config.toml
num_hidden_layers = 10
hidden_size = 224
num_attention_heads = 4
num_key_value_heads = 1
head_dim = 64
intermediate_size = 896
vocab_size = 4096
hidden_act = "xielu"
norm = "rmsnorm"
norm_place = "pre"
norm_eps = 1e-06
positions = "rope"
rope_theta = 129000.0
rope_fraction = 1.0
qk_norm = false
attn_scale = 0.125
bias = "none"
tie_word_embeddings = "early"
parallel_block = false
extras = ["value embeddings"]
init = "uniform"
init_std_qkv = 0.0334
init_std_o = 0.0334
init_std_up = 0.0334
init_std_down = 0.0334
optimizer = "adamw"
learning_rate = 0.00209
lr_mult_up = 1.09
beta1 = 0.9
beta2 = 0.95
lr_head = 0.00983
max_grad_norm = 1.0
warmup_steps = 445
schedule = "cos"
final_lr_fraction = 0.03
batch_tokens = 65536
max_seq_len = 512
doc_mask = true
train_tokens = 422400000
max_steps = 6446
dataset = "wikipedia_en"
Each number is 500 + 50 x the weight over its row's rms, rounded and kept within 0 to 999. Layers, rows and columns count from 0. Numbers have three digits each. The size before them is the row's rms in percent of the matrix's.

# down: layer 7 MLP down (transposed), 896x224, rms 0.093, rows 28-140, columns 56-111
# up: layer 7 MLP up, 896x224, rms 0.101, rows 29-140, columns 56-111
down28 105:460552523484521492472494535535646501400428583436495508552508422507439456471497469595450510425506508522478439543383465511434526519523466489619382473428444530529577484617
up29 112:560523405456514515463505476514549381490491470518482521503458512510497528431605563473503519511399551576569568537516577546496558453487458505519422432571538542481422520520
down29 105:521453498534527549436565406547502510485512470464559478473551634446540532436526446466464582438474474482424575544494518555450471487542513615529459471518405570569425463587
up30 102:547434558555601408555503412564642496554510484511436483560448494505461495475507417405492509560477623616509457449554539476531459480477436478497410507524544449513523503487
down30 105:518448560577490539531596560574593469535511512505550469502505389506533481489526500458441488574541401601505404479462547474468544532485492579472601475523502514504547545478
up31 087:562509499503543500533475335493372554518607478487538571570482475431441510497516489557535483567512458487496480553472586504427508518484508565508479413474485586461476488444
down31 099:443564592402494360572518566493421471464470529545570440496476579406494478507493510476488491456496507430559521471526436488484507441469459540488404546514432424521571485551
up32 100:499500436572429437395425482475518438552499569479478487535497543514587535532562568525554413510443384467495500545551489466504486575514434510529465464472537488512546442539
down32 100:529404433492525369568495453503506469495503462580502504543527573473588466512473478562503528448556565538461492500524457554546435506502490511576555522382486547551534522533
up33 099:416544521456472501540540446444504551488472563503497511493501483451480444549471508538514484517464487582562490614544555534410488569490446501607457524535537489459470444558
down33 100:462469443650425579484526418470515474468471457575509516610516516521450519529472529532451542460457540440501569574437580438480508455460479456486534501541531447454511480566
up34 102:469562487580546529541477436557479413438452471468502514441498366587502551425563561559487537507526449457482500546545482608525482465545554542565528523497405511438550556456
down34 109:558507453533552413495532493552591444482482537544449461500544476540426394569608481465519502572542512555491461479543463588567606517434483529427491539493475529584472507543
up35 084:338512448500482494525589518471532437575437509455393468546407492459549467472447402524421496552488528467597493448443518550525558428519537463499487602490484475479414341374
down35 094:462469491431487473514424495490538533525501499587527535586481538570462573557471532479506541554529554405480480552483615421479531541480484469517551470518470553560439543504
up36 097:530530469464471536511472471487439505528550548513549564509482522567467556458471555412470400480374550461498540527528441444505561511576436572526502532526524448447512510451
down36 103:530522559402534523550448526466510467599442486508468436465517520513473430476528472589484537445550514426469434491468515420459516427516523502532561493526463406478566508559
up37 110:472581504652532490511593495561477539540505525437449513486599521581455415576448578402561466524511509508568472468480578549531526530461554524455451469501522416612500592580
down37 100:412518430578529547472595522502523587542503624497534499492416457517412566522549561549542581595511569499599472531554512613504525511505522464428398508466520481462514549431
up38 130:545575574463400518491543428410516450523553477471413568424497507593490478475551397496510498530526511468511518516514507420548485520446513528543432456450544508541429462437
down38 094:553538532489459505483538473474411471549428531516500488480563505452553482457505477571503538479504470456417535468479450503448457468540499575466452511508522433523514526519
up39 093:543519455440544473479497398466539398463501617507440529544470501473480586548522521516531457508489591522495448452490521461531514480444500513408444454519517524538509476430
down39 102:565500514523557480544487468447482526495531462532520542504445516467591579470470658495475504553517582508595507460453531538560514381429598477531440546459408451529516444522
up40 110:491475435551488423415408508508492487505553485514491517538457418526515457520510498532471450603478583530499386479563525630506509469455525412507453455475609482391500527440
down40 105:557458475461533490605533527572452584464573506465529462566439521581433474622580489556581545491418522514560419436558567502431421505472502513521457489472494476445584579514
up41 118:486599509459492468472513485497531485498527509448515473509541529538532461534489558457513407515562422527469464611517477514407595480483459474541553447540477500607542437454
down41 099:493543558526472593411491538465505447508633464465476540562555524503560467457436529527434423469509503535499588548462445478459521516571421537472503479429541417633482518465
up42 113:537620501446540572488514569547601516592524547502585493478470497508548517461597482462491497601500547589443424563454479488480493491530457486560519544522508451490449533509
down42 112:493420488547492427511512607477451471494455533550557466459448530551496528453532606504488444409592424532532546477540495453491573505532488495496562447527495542519512445525
up43 093:510445612587467571402588483480523474535562557517546473490571456495472569511537524468445471562508526512512495430608467423560447539557526469506501502542454467522508504463
down43 095:416479519474494572454500524551486453499460581545498522412523514486452565411365528517483465476542562457556558489486535504508465492487491500379494574536452532438503500563
up44 109:448579523533532544433486445446555546607578568430405551544487409515493559488525573503519453580455470554514449496586521534549583487458552574540433432437525462518425419444
down44 116:487558520554529570474503414423535575585569510433420592505534426574479532482533565508519435556489464500558494504566494529539576483493537570556428452463580424509399476459
up45 093:487529506508458539526506497517518500562486464441530534507402364502461495499455509418511544491478495520507417501522493475505463532506523562516531521545562471475487529586
down45 100:531598543593390539542542446481592552497420551533475419524477452546444445504413463558432497505532634530509490555437447498562489538457517566533490539506561522443479538531
up46 092:385550502471485561479432478535580516609510564465573578578539451526563570596501495470573461625454427551575411499552523514557594480472503522541475462541489445494462486465
down46 107:455556496534546519449471455472573532471578542495484657529522470535547568561562501458533478609511481596569443434593486532484528467546509516555494467490491482482476493447
up47 081:458566581474570442589468402556478429525510465445446501504516519483510582530426512646422542505519475482501569481502559542518461460468610463483509518548570502505482412519
down47 094:499487566437522456595393574546567510505461506576570462558519400595453539559461553486503472555501542537606368551480599576413528501432477500490491469498457536477594493486
up48 094:572429467488545491492453510501435603520457468452393577528489464499494508483465537595503574453471528485525487536619468397486482551495537524500444516504537492518467508494
down48 104:590488503544449486443536416591420579442525546461464522526612435507500445466562437488432544505570422484505479489505518597551564517471488616542493526594569555508467503500
up49 111:515525451452458569532408465452599423595560588532484428444564509509583552507566506537492546492476368468503599537451540396580563564452500604488397513522544530569531459533
down49 103:589503497527500429544619442525427514520387449456489526499466515565486506518516468455376482441450541532496523523564509486536450506497442465398458562418436506487529527456
up50 102:374560501558487513526389547427425444532464553486416464499477482550564554524448650479559497467495478610544577566504450533512459485497441501451424460444522393600497550474
down50 103:514423432460571486477553452502423556444473528430487523520436439497591479475447581537598458490528527462451526504541483415514469462480482422540540464476395510540496584406
up51 110:533522512499546469501516489450520539547516503398483554575504501486481521514586539578502429543454451440510548502524456539619617509511493436517414431485565451486481463512
down51 093:530462484452479520523520472476498528515540458396484499513541557539583527515529482472527565480495461555490510502451429544528516559461486547445378458513574490503456559434
up52 097:483491472470504583477556498579492468483580533538422495479513459585476562518524525496519515501448466406540489465522523539563456475416403532460443533522494547482543521510
down52 094:515568557459523590479496522517292396474553454477408524416537501438474530487535534441496483497501527499415553477520510445499519534480515525469379470559447524498434428495
up53 094:545508409503572455521462613474512564484504406505497542546554367544443556496599473485508474485442530396529497499551439467440449554519534529465420387513490476429509512377
down53 100:514546424536487375445496530477514523458496493451548506502573477538557427555523491539496390509533561446559455593517541491517448540469493574513529525501501399376569516494
up54 113:590599564507539501525425483547549572589510530527538484416447470539506569483383508503516534451559456507586515559544486423432561545475532529559557385486514506549457441521
down54 104:330469538506487453492413468549364459558478545494497424488487514492487577508457516588511517507497594534465515508459466397499586455529439611466605503583439502505468476468
up55 113:499486497491494479492487538520465506545519503528535497457522476456538529457491592549552423505494401592565486520528408482521498453548481548436441392572546501468419435540
down55 102:530541514545538510596444460471545578494539491419474531577457512551501447558459484358550442477506535552458574467489565520530437548466527464565533491396491496548540447413
up56 096:541506489570541505484540443470588537544534488526476536431496542514516397531455419460528514532425427403503565476497594454569474493538515539512507444466492455428500390403
down56 102:458477525559487528425669537511571495468448562579572510485560524516510519498504527409503498535500543450463531408539544514434590447446484538562498472485475510440558548518
up57 093:408469412517487559468470534513559466671586489471528500466479526477591484426486469615620433517527503366567574453406497381397582488521481450512470414520514457448460426494
down57 102:552413539469461516530437554514524535480573557518519532478464427558528438479473520393361474578448591632441510465434572528502527488428522534533481544459525555538457502568
up58 094:470530431524553570448443506566480491482602536524499569525389543557492430562481500494435558604492590463513449454580555551476514507531493424503504482393457421510469483372
down58 104:527398472583497476437389422505437498415456492546504403515331597503423421554572491514482548488484612491547492467436478478447449473438520496484448510449442513517543514489
up59 112:540564584568520496507454515546477512455487448468521520455417513473482493420504455539496551506515496608422492483433503390594580505498607512478483510435498484571484459483
down59 106:534484403554419465531562462496558464497537523520468570539607461448437485462447575575521524536486449502489489448618410479388512582594476469495457513533584592487470517462
up60 088:541401412520495532510549503410544552476606466436518481528495488468377543527522545441576466468561524541514500548481507442460468491533572599495500459519571574459436476473
down60 100:529594512470436533478513533453557502545503506511481548516503405413550533561480513432441475577472528507537428491577503442423476526477538411475403512474503530503522530467
up61 109:431477480517464543580592479601520518545520599492523465460461513472446452565473499437558558468522406566596461586427521569574524579513497534456545504540551405508504481455
down61 101:563489472443543453484489471479517520459502479419498468547431474599546488533494510577541522489546556543457484604507445474524477486543535495459529412512470533440559511461
up62 102:551458456582498550460482420506498478604480471494504564639577392576494498503433569465492440514459510534522576507491497459546513591448453569465501515510477503407429424478
down62 099:474472441515477479460574465494512487602503507503561449485448586529507510369614483505487493433586451396534511483424473484546541473457537515407508530521469405566474493555
up63 089:512486465513445490503501514566515576523467468481466474546440558412462482498525509491569492577493563513548474498491439572474535520526479521474404471347475555423526459492
down63 097:550455495489493544409553420421546502410397532535480494538486448482529499542510471473487402512553416465525459485484544387480465508395416466500491475473421562486517514568
up64 087:427534509467481390454436500432429614540471472466508505487505446537525504480471455489532532422476539431599508506566432617535470549503443508503506610424512474473419585457
down64 100:523447479451505561453511494514541491458415539575523519467545495504503453526481552404534435525544563502526494505526523566435474429486501477531599474400513452455563568513
up65 099:516497510475483599486454496433511507582561530447437553508492476583488525507466502614544474493437524586498510514550486475552503538537504547456386488448566441495383420447
down65 089:594472521420520487405487485506411532507525509410320476527520460531522542483543513553457518470487456517510511497553515506576446488487521491439404461420501422479490447432
up66 101:446466531472557485551547478591493571500457505462442487527450531426498463500476549544574472428501466440553432558571473550455460531481533574550543571379559491494528467504
down66 085:491426620410493530366450508506359514537507466502519430483436501452467456483490479514471446442486527522452498512486477538560451489515524474442547561484458552452528516521
up67 087:489496523503556468526518484574424471529380553535432461516480513580508528398466520516433556481504534536516529472574472495585546447485589522488470490494524543497519544513
down67 100:502528577537462469418553551533558482493517569558522491548547400487525499556431413385506467577487483426559521498421522473434505593491455493540452494513437495586570584462
up68 112:528461512481507445488540517488535552471469527466520438628551457583500529572549436571456509511540386554524469540555457498503483459479502448481495429431607515546504504424
down68 106:512429476401539545537478523508479510555488581480553522447492502552673498473465507469355495488507525616527559504500503470489520510553487467451505539517531515474475485496
up69 084:452470524500464464588492490546482512564489498411486470400534560543512540555454471489515547538482519575506601477447499502546582464542506542484444515444502486467528538543
down69 096:522480499469348412549482453501637565474438548548549502544586394451579547606519462413492454573484480455439443547439581519397532556476468490615478440490423546550564592546
up70 107:486442514486488493522506513509518566513570536493481435556499517504521493529489446523520487495457457496535585490505461496417528468555505476547520474455490540582504436443
down70 099:469537472491432517473529496479391391420427452420438491505513470489539517512550497557535461471456452439523500399501488535484406479532566521450555476584511498509496519430
up71 096:555527510537471472575502492497532500451490417440464527451421479560495571395534478438469379545407529579497480545443472501566490496456603487480474513399475378466515470480
down71 105:486477509438472467536447541607501466491536481534517480508517482486453465534569524477434436429535538524418496504592398508572520542444472477492543484500509497579540493526
up72 095:503587469561440597501552486514460521476526457380515468446465467654461477461517506451498474443487544435503439536551507399557472548492434575580523500469545430578424561506
down72 095:507508487554428525464505472504492430552537638485482473442510496437420474462442437529538519495569486547474476490429558437433436453391508547482536432531518418570557477536
up73 105:520483450509559523547517479537619571533496464456509516512514416470496477566537465545585432593506555538494504478446517496511501575512563544600496447419558437444453545387
down73 102:530520453523573473619527474491539462473418492562533491424499609497480432509485402549518504527538536558431508543460497414518421520443477568505491517433494502499506490522
up74 107:562404453546475428454501489497513526513472507386539522573591466487493466514530543524515502584545551446576477538546389490448580528475522505543532461512554467556495534444
down74 100:555484483535586482575471559516474492422468608530499461465475438503514568384589488475365480538465510478497501386429521545547469540558432507526403552577528510468484527424
up75 092:516548467573539536511431564492498530526520485517506491506535496521438562419521479501593540504486432474557458461479574565527549507478415605481458400456530503426542435515
down75 101:571493501487446530546496517588549578534434559482566586506509533530540510603465559446507516602460523512487387550462553485443617495520498451607433506479491537439531557533
up76 099:559490531417553495427395539586480429528491611470519498500549409420411565521503565514497549582529495543524446532528517539443603576522530457538518491518475449508364544470
down76 101:461557444485515489601491476494537491490531490481491436582431465432466524522540541453460571506384493508484508528540502413492520450554522478459487560590517551512540510516
up77 102:414490549440590561491387553521540488465564606553489535440549558491572413513529513575532505486429493465549542452554526537466496448464483509509462475352458581474402477513
down77 103:500521469566442618509527528516475510464445495499449454518430483524520524463548508510521491479555573413582490532502491505534499432420455514587527502488597448599500547472
up78 101:597535619489467590563542523475376546533448445336405514485489396545426529475390503464433484499509471487490483492506469565469491503489545500515503500504628505478515516545
down78 096:513568504541509576431558438462454549521496549544500456495458510517505460563468522605523567494560495520581499453495526496573462459472540523410427436401526482552575557538
up79 092:519591545500509543569500516519538466539592443470507537515557422460548548547553539528517584464432502570541396573515590563510451470493525485631480431532566554488440463528
down79 105:452431488462462491490353482513471483493470528538509428515505526447425506546433507570524464456608519529479493536468473516398497470475468577456572430460504507554505528517
up80 120:496506565554487529464501454468494557529493491391396530459526418499379467420491439475496553514446515465520571555526459524550478512520532641498519522541432463446511471545
down80 114:477564472487540515481542493502578497519537508404457449501563487422571462541473556602547520484437449434474469540566590490487496499623487485604336523454566431521486527509
up81 122:522559409538393422454537463452451496453537503501476485484547555619454484504446508409478515587493496539515477522538525496434522542433470494434477467535616504415537507465
down81 105:536444502464485507511590563585520513415534423489559504445565522548582485485468502555445428492548571565524540413514460469481434445520456505570456467577552462446473437432
up82 104:456540491556505543488495462495529504615498474474462478597470548514436551560500504541529488540511591482506482622487568496437554577460540490593452509422572499454479451504
down82 104:526455388532514478395459372501488437484453519460499458515630500425517465446546573509518506477515430437452478534488487534530573613575454624456458433549427485490481477510
up83 110:488511509556481467535511516507467535499582502478473501569409447465558474454486408458581549549526414458524420525494498432590558509480560606537500433539530393497569429529
down83 105:471549463542519527524486510462431563600467501523514437430549511477429529462464450598475528520449550466548525502459515508501524475508527589571543490444539496505472532535
up84 095:604514421551520610452454535587487512510567525455587504599532436528438514487507447558617430475512520489460491491505606537496411478511531556478484474462529434591444423438
down84 105:473456623493500640471452513501508498463528464445512489583513464494472444491438454482515466534544472496370501494534561413425546479473541498504570522512432615647491546541
up85 099:497460471538499532541544540398461541461569457528410476507474433516438430471553424577484585485451514450468470487486428523562496501394609490460489500439549508577440418503
down85 094:514424411501418620435490449513373472537485542444389506451516518485582475495458546552523464471529499475488457483530418481464425502489485569472426410512439446473515456448
up86 114:437534475523524561525473568476575501541400481515563497478455503470581413479465527511591414488451546456481398449459466563445477471583527532571460519496549446446420528421
down86 110:432513536461558539507477497469426510518509543481505499529565504529500496427476415493465466407575498477511449461478485473517427471544536447499454496488502506465416411485
up87 083:455564483479522503565538439420549452619522451484481458470566442494475465577479520457527482463496442585470555437492448489541562484512468530442497547547505545546416441482
down87 092:567491609498441496503448520518530596465404491481519546506559465442515496577524446419508437544534468507435448500480573523465512490466455478488479541565598458472481573521
up88 101:427520465433511507564480524455473556490593489537555561373517500605451588435493499491451416443381426476520504497432439449557555536469426548523455537527501466473522513518
down88 102:507438509470511483453529610441499423462502457516447472496556551520500495504510467488497539507522467489573521517488503436538414408498424400491422550484363571519504511514
up89 086:578465516517572472535490439591469479489493565540490542517560522603486504445439523575526436599446498423479533485423572457529476497431515492504527566514511455502539447497
down89 096:487503428523473490492574567490464493476474538487569595588517458475536557537540497396516426690474436472604444562472516536456425506494450540549500469539516569442595563468
up90 112:409486532535479593476552434549532438537463543442536499577503553498625461521497575464538510489554390431525573438446397527502564517530498431520523478581482467546487444549
down90 104:523534513482542514536480591488454484515474545518490510432558480475469462487493481510578439511497499519485495515484586499473552554586369530453499514462499457422445515477
up91 084:557433487455412426432486533536410591565469534547480505529420532525555556479495521527571457469419467530514509450508508510459529520553405505532497520515606457498530517475
down91 094:464446476459464559510482587575490530434540665539544524516541452393467529563509509418479483532512588411449379584621590472443404522520495444602525490528462554533573516535
up92 106:492457469501431544524525473524529410549520541458511475580524545570434566454532503424538490526529517607548466494533474541466529575473517613492462382515532472457533529527
down92 102:493499528523408467420453566514541504508529474528452520494492459589558552509459445478481549474553536475478550549495497506571420447425477519557529477483522551505509527466
up93 091:480452601542463507541501526477577570593527504471405546539505491507452595453585511509554409509598475506566458487493494442566563483564604572513530474526504545514552446511
down93 091:523430455466510519469472550463470510504458469496416537450564417482423475504398445461578405490529546441499491531459486420474416536463532489466540539533517546531457521457
up94 109:575492476432485463523541444429508605554530503494531515433600476494437464521552484478472468511530532530607417592577526593595473451453496508506510519459557458546489520475
down94 101:409443573474439493496483570464461410488500556499399536499429556555531528429495493537476519497515512512490515478499507485437455436582550446508607569454477414472506489534
up95 080:561479532503403644411495554545390539534460583466467534551453538429592586477519515480576542462501438513512454518541454547522523537475447561456475512502494570607485472561
down95 095:445360492546434482458463601547524483458449557490541573560479406481519561493531421470471474562561531451550480531538564591409556474460449518564552477561568585500524539553
up96 089:489491465550555622441500554490528501509504538452489536559558470527523623512557578529536478630481528387454470577558482427550425542560472418483500479432427516489441512404
down96 093:533509475473429504504523479520429465409568516533496458493513499431501455484505450542438448515511469522407490463469477504552482450471503446430438539502536508525459472533
up97 109:588480463527503570515476495451509566516528465443517578505503502554476503456435501434469491538578499532484450469458584470527467479404460469479450486492610536503454518498
down97 099:456455546484523495476465560530507510508474546476550557474503544431526486442433479560520526487602466514497504519582515492468447433671494518474482468543455393490459453501
up98 095:429481477568466558560522428427464588455442468450479522537402455517449613477443428491524462569448566489550457550517448431399580505569523461427504511479577516508498536507
down98 102:551533514529435428498548442536520500531564443522508555483538475577529570572446455539428482534488540468508494602534511540456518480536493462518437537507476540556501529427
up99 111:447454515505440514467467496482518513504463495519492557516506469542533432384526558575558430535467500480522482590520588514458526420514481484537463461527494508489356548541
down99 090:452592517548452543475541475470437507463547539478492526466482541492486533487543550465459558484456552492528447449496435514557489480490580552473605446502457505492551529584
up100 103:543547489452516472524512466413493463539621487534534488470601486513484414632509594597469513500459495548556469599562636518442580585499529526460485453503518413483382484566
down100 103:479482481389446391446452525504456544475506485514605478474500443403502495504667606564603479472478481565516552436518568461406511530489425401547497490633554496517434550453
up101 093:439489578413500510549492482488486487532615464471502548490532496457463535489479574478501493455429487459544561506469455444547536513577554530544452536531528527453505492416
down101 097:471432460365478493482539501546419514467543509461539441449563577602424529579537420513441446431446460366418523519468467532562491510496472536558557596543455544507527386501
up102 094:418509507468546494565469434511418436534608457461534619525439527549495550423420493467504381551419427440534474453539507478533501538594534535538440453516520461463526526482
down102 095:561513588441476511563501462483440494489491438492505503469517555483510411489427458579421539434497519429466530577447547467506440517500398482576565496606571478495561461571
up103 102:511577487588460520507437509484516555476518518476471504496538463554425480469500532500492515512502540504575543532461488554606602442472578614575462433498488502620468492493
down103 104:496491479566582552475498505468445543483565488503545466506482601520429559546502446384384593429556509501475452466488553512541420412498466503394584478544519499621508502501
up104 096:587503536436463514469552468544436569598500556407428488392546515545606531531479482575539482540495537470447603513588438528420585583481537547424415485464507446426562576534
down104 098:515562481547573469542521472543449467501577485531481479509413453441433521582501533470539454504476500514476414558462546488484508546499511391522509429538541517451508449424
up105 091:509481454533537602574405476414512542577534535541521550469499536513492568602441530509478505510479567472566496517496460432506587525501532513555564485516536500517494486519
down105 098:591444429492497472502489452467448478481484465485587501381496558540484472605589518513534473461471549406499508487487460544514502555453443560506481587439504541600531460500
up106 087:526538558514466512532482480382444566569464540379509579502500534546524479449450534544486540407468459513529418534540497435536535439395439576575487368520477598540496535523
down106 100:506451532570467479446450489526613492494544555500523549559567366461480567609500456432514518508417520468555360561467573510490516485478520457550519438540526568568588522509
up107 102:595540436513561443571545493425475529485538531521453539570463462494612616550503545484582553517398505424584493444558434534563562499449463524446489507529479509508458503401
down107 106:522494433586540532534507537473413523441431533605498558443505449497539422529449543478518505604484523581512518461564586550446494482554527439463519493456525545566479480468
up108 110:514499554547517539479596441576499433566589522499556494490549563508570573598419510570460397415562541472483572440512554455473466612483427525472449432434541457469548434584
down108 099:497489544544566522489554477538543502535499526480540515485509447505505565478553470490593561501469570552516487505521528456489556481407451483537457438426468513459425444445
up109 081:494482493617458551565585445585515507440478540408467521517542514540539532425510509445486585517458552527470456572529403543535558588535454509505473616565513547511556537565
down109 094:487473480565478516456512511582546520465450581521508577540505449503484435503447515470497438558520565537604445488487601440462542417465494417468543469553474605558549492567
up110 088:574471573517538424434473429457599443463560497519546513511476408496585604547513455502462501475465493538542443522525497472387488510508395497515505469452415507486518502560
down110 086:527511583561540486512545457508393494488452541489429396476476528495362438455456517507482600455524510545451585603463417513535554562495556512504481436500453476448423491477
up111 105:414463419468525493449519552520559579514472484458572429453449548483503442528449480564599455550449502406477510549512503452502433487433513507522519543484484532523541455426
down111 098:469483521468514626427527450514467430527540482392499590490565468499508440531445495547480476472556516511514601358551494493503428401600571543567438507525620518452511430499
up112 093:545498467563476527523445532466449539512494574553483546510402530521508483551517578560448544583455490427489538430486507484535515444450586444509498419553497454456506460396
down112 100:481542570510465479468411542443517471454405486461578503513446516447511543504487496513472477559573566420515566550336490478462456506391508489486556487530498517455567550543
up113 092:483478449507450495432529456437495472502573526550517480529510578518506416561471493538586474502498488468477459435440480570485490514541506425501428498478534471504395524504
down113 100:438486522500426447546458576517500429460498480541512536495443484487463475535418463452519458483449450577466513520418504441439499409509525561546593519481559547461487510455
up114 105:438544557531469620518545520522490475500558546450453491361530498569568569514481549408514463454446452481414550448489485524543453503525412524528464530505487500419502482515
down114 102:488538536546558527480415516477534512484470524508561481428585397430538520532498497500629452529538439669454515472434494467507461541507493478580438523461423495528493518440
up115 096:426474530533437520410522422490523572576581473494559462560530491576501550528516566499469491580503571497490461495540466468521556482464456473464535417445504554478467457495
down115 100:415444523479469570489456452590529470498448517522453563473638531424479527491515451496515478528509484432528483629517445562549561535491410418365517510518522616538486531548
up116 078:412486485584495458504406531485536445489475525557567513451467447520486503574561458424470510500419533457495443572467507457393529499511481523558543535499500479476572573575
down116 073:553529555469549519581445475408496535481600503473389546433541578518515520452551482660439508485440491532409596506499490519525432492585563550449456482459509491552455471530
up117 112:530504488511554502400514450570533478507521598558478497483502435539408562444466502521644450515507546505603448484503479545555600483502458502541472471447585509464529491499
down117 107:471541496545487579535456434486465497548583430489464540403438522506518529492553540546517564430479511529498530529527489469575453424588510579380480513594548439560581474416
up118 105:421475515507514427499530401466554473519548548538562588604463520479587490524484431402405488486498445553487489457505502446565486413413396518598474436476532527517554498442
down118 104:503470505568487508491408518429432470506543475409489552479541493522565548467454439607506457405532524459420462508487503569547480491528467490562566475438510444497550488512
up119 107:463530436551571560412520450492574543491505521448466476505431488497490521504489474503511539572486539449463540484456550466549526506613487437557495525451538540513570434400
down119 104:445611482535480579483497466525533549543580464467472485517455498486491465497425531473507572476456488485383591403479444407519529458519508418497487524504529626509515474622
up120 111:566490534625510493506509482345523601478541572555480507444524512514449472449488412562438363586485507422454525580518560495505414615470555509483484450402555434402451408522
down120 099:419472437519546469528568488456535538554513407522510511544476575530473457526507433317558569453477443487486466420488531563561547481509547499460474547543499519399523506469
up121 107:530520403486525469477485478465489452543468523462463515421492463483551495515580496523529510515463548370452440460467578518502450432539553539440498469490534428393566529477
down121 102:481477484478516528442577479586455427520539440459488526521422484559493460497503489568487514443529453550510515462496421431501432388492536521509440450550552424552495467564
up122 094:406474587543598604466550385549403470589494472437485543561554475591480490431466412472503419464483565520563484508552545457505486460543451498572486529490561519561562517477
down122 100:416453549417499546461413502511485414520481501507501474515554480458523460474452467531538497406443521494460526539503438494490454473471413494531491459491503562487511525536
up123 100:492493485512469531541530479500540519569498476418468510601518536480442478532482551430408542496446484527467565465460502450481616467407554486434497496548612531429508502583
down123 096:547445531543568524507465482391610580522449572513519438502453476575486496446572424567494466550528489470582510573453468493539503421511500485476475423522550560476538446535
up124 106:407551487428607579462504539470499561544443457449495556543506454494506541429514554462470536506533517467447510433464532541576464560493560525513497459387435487521374446467
down124 095:518532496520366431531502476553440427481539500513499431449467503431477571455519507529448412466454459526492526564454504423516585529563478589448489528612482493522406504588
up125 094:529490514485506518439515471487463547519569486399465461420461518513540545483458512487474474477555468453439549502484473445431570513494481501530519531521518474496437427498
down125 090:517525404559462500515524511517434512516531489464491568496558444451468485475557578452546585504613507475477504500501534524476478454536496502516537550448534513556573653473
up126 109:463412519506513483422476533489504533465470537547449610507537378537524546574560542521532507483454437474482472508467498515467502442467447507502530482464544540452444522502
down126 107:571518481569514476531501522462457530489464508390524494475503489513516554471508514548520490475623474488461505507489528461486549636546505533521512525550545427624465502537
up127 094:492459475487490603559415571464484489543466404443421540587483497495515512583489445469525569418422480527543504440593504520551476463495513611538476525537509470457421453561
down127 100:579492480436560437484579452520466464484501480467516515468456506420507534501494476424604524538467456483526568452485548449523491526575531514454509508561533556513568490590
up128 096:521605591484452436453553464449513481520564510472446573584586384455484526478497506447536464551483407524458461446517593516498595490509588514516412501452464449507440527469
down128 096:518525459473495500563464522456546483461422447574443515479557622474454510521569422565510495388607551469539540484490527494533407455454514587538540546514465462563492438510
up129 104:536551475516536540435512571577582568566482522503489482450497481499529566530550488487491535518513547479481364577533558447442473497509510434465457502501601471510429516558
down129 103:555441510501432578503574505559523459534494491570510461449454501527482517453468541590548521474528577401429451542518579409464452554500485556522541412581516544410558412530
up130 092:451434518501511538541491551549480570541505516510426558419565480514456515428479549542512525497515592509468533468513488440443523611560444446521444550439554485496492541499
down130 098:491489587568511551592533467549489509462533535570486485611545462468566466530453444413525473537610460513405555536529472484459505488575522508459557589421495513574471501590
up131 095:478518380494496604518478479533533572489474518526418566494528501499560554524508532606464444504475488505517459494511529509559518489557558516599395517464494500506435494380
down131 087:517498563407561494534498515468361516513515524364455443525497531553521508463502480523452583419453507558479528487510548436535440467563549465498447453471515496464487500444
up132 111:556501515510584593473418534497532536567483492437482487483484468552470439431518591364471528495569568406562550568503453538488514498585521500504464581517567487499487384546
down132 102:410535511584438426493597518529401574511491480474531552531450550462553558532518535557565498473579454478452556476472517489493479482540464511498463524486512333461539519489
up133 086:459511546550585510464468459490565463543526441530490526545437496465469524567474450482460504578517427431471525525478393390562561432440535483440523397472550551487428449453
down133 092:456451465451438509449454569575505482560486557558539513632534389553581435536570519512531395544449471498482548514456546541493557560543529532527593544500533518527517547510
up134 105:459544591518451471435520456526455521494670604433464470415513480550534491441490530516526476455520483548445434407443481527444526536581507469479422512571518392516421425552
down134 090:548447449473526498589448505547574513510403484531494557513537470568499533456493616479466550524512516484515487488472511491514439495462558537481514582453490483467577535453
up135 096:463494566498510554433527561511481574532538493513464572532462439483553586496504566444419475529510507501463398490622527428538566535501415406534471554478486529464475541514
down135 095:559489524547530606473547447479417463599551501480417537429490568508540482511510440536440455493514501471411504534537405438520380527563545457574467435492466453490465509528
up136 101:518465485440579548550513583553583500501462561489493430584439492496481514440643517526443556471395550531469467408450531453548513510554481555473512485447485470508553540394
down136 092:477456502455510489477607481482368483483574521418501430475547523489552516501469499476556431463483462543538535500495510425604571571571522567472560451511505557552486500549
up137 102:581518568460566474425392566502524466525403511427469508503581433438510499537418537474546453467506465534586434435529551503372531428522529581543409429493467522539520467511
down137 100:464569502525538522399507441503403429433491501398370499497506523489429503404604505456508494494469540459536647427418379485589486533566493458490518505536544444444414435407
up138 085:560422525502523515457487513531498485523507479445483543502593516634476545500554522556419514477505443453428501494527579492415592554557584592418416444524585426493462428529
down138 100:504555525477514492456538596580580462439488475538577479531558517491558516531522470469423455558607514513456412492453487509371550496471482560606494549526543418526533505450
up139 105:448530490519354501533441487529558477497460526514489508416537383480540610578484496495457499542479489582503430488485545484524516478544504465509502523444597531518448557540
down139 106:504555527460459417534537504530534450431626497439498449419452529411513428390512509510439461505504516511418534573427548420532496532523426490486486460523587488532468485534
up140 089:474522515523570488534473446501507563541464541550467535573458498505551525525424485602486413522496453468484545547478563449568477460456578504513517386496501469556494453469
down140 098:579608424534499487491468563551504426456440450496508510406533483472503492508479464403440449461523540504407588480534473388478508334424416448459477550511478471551541583576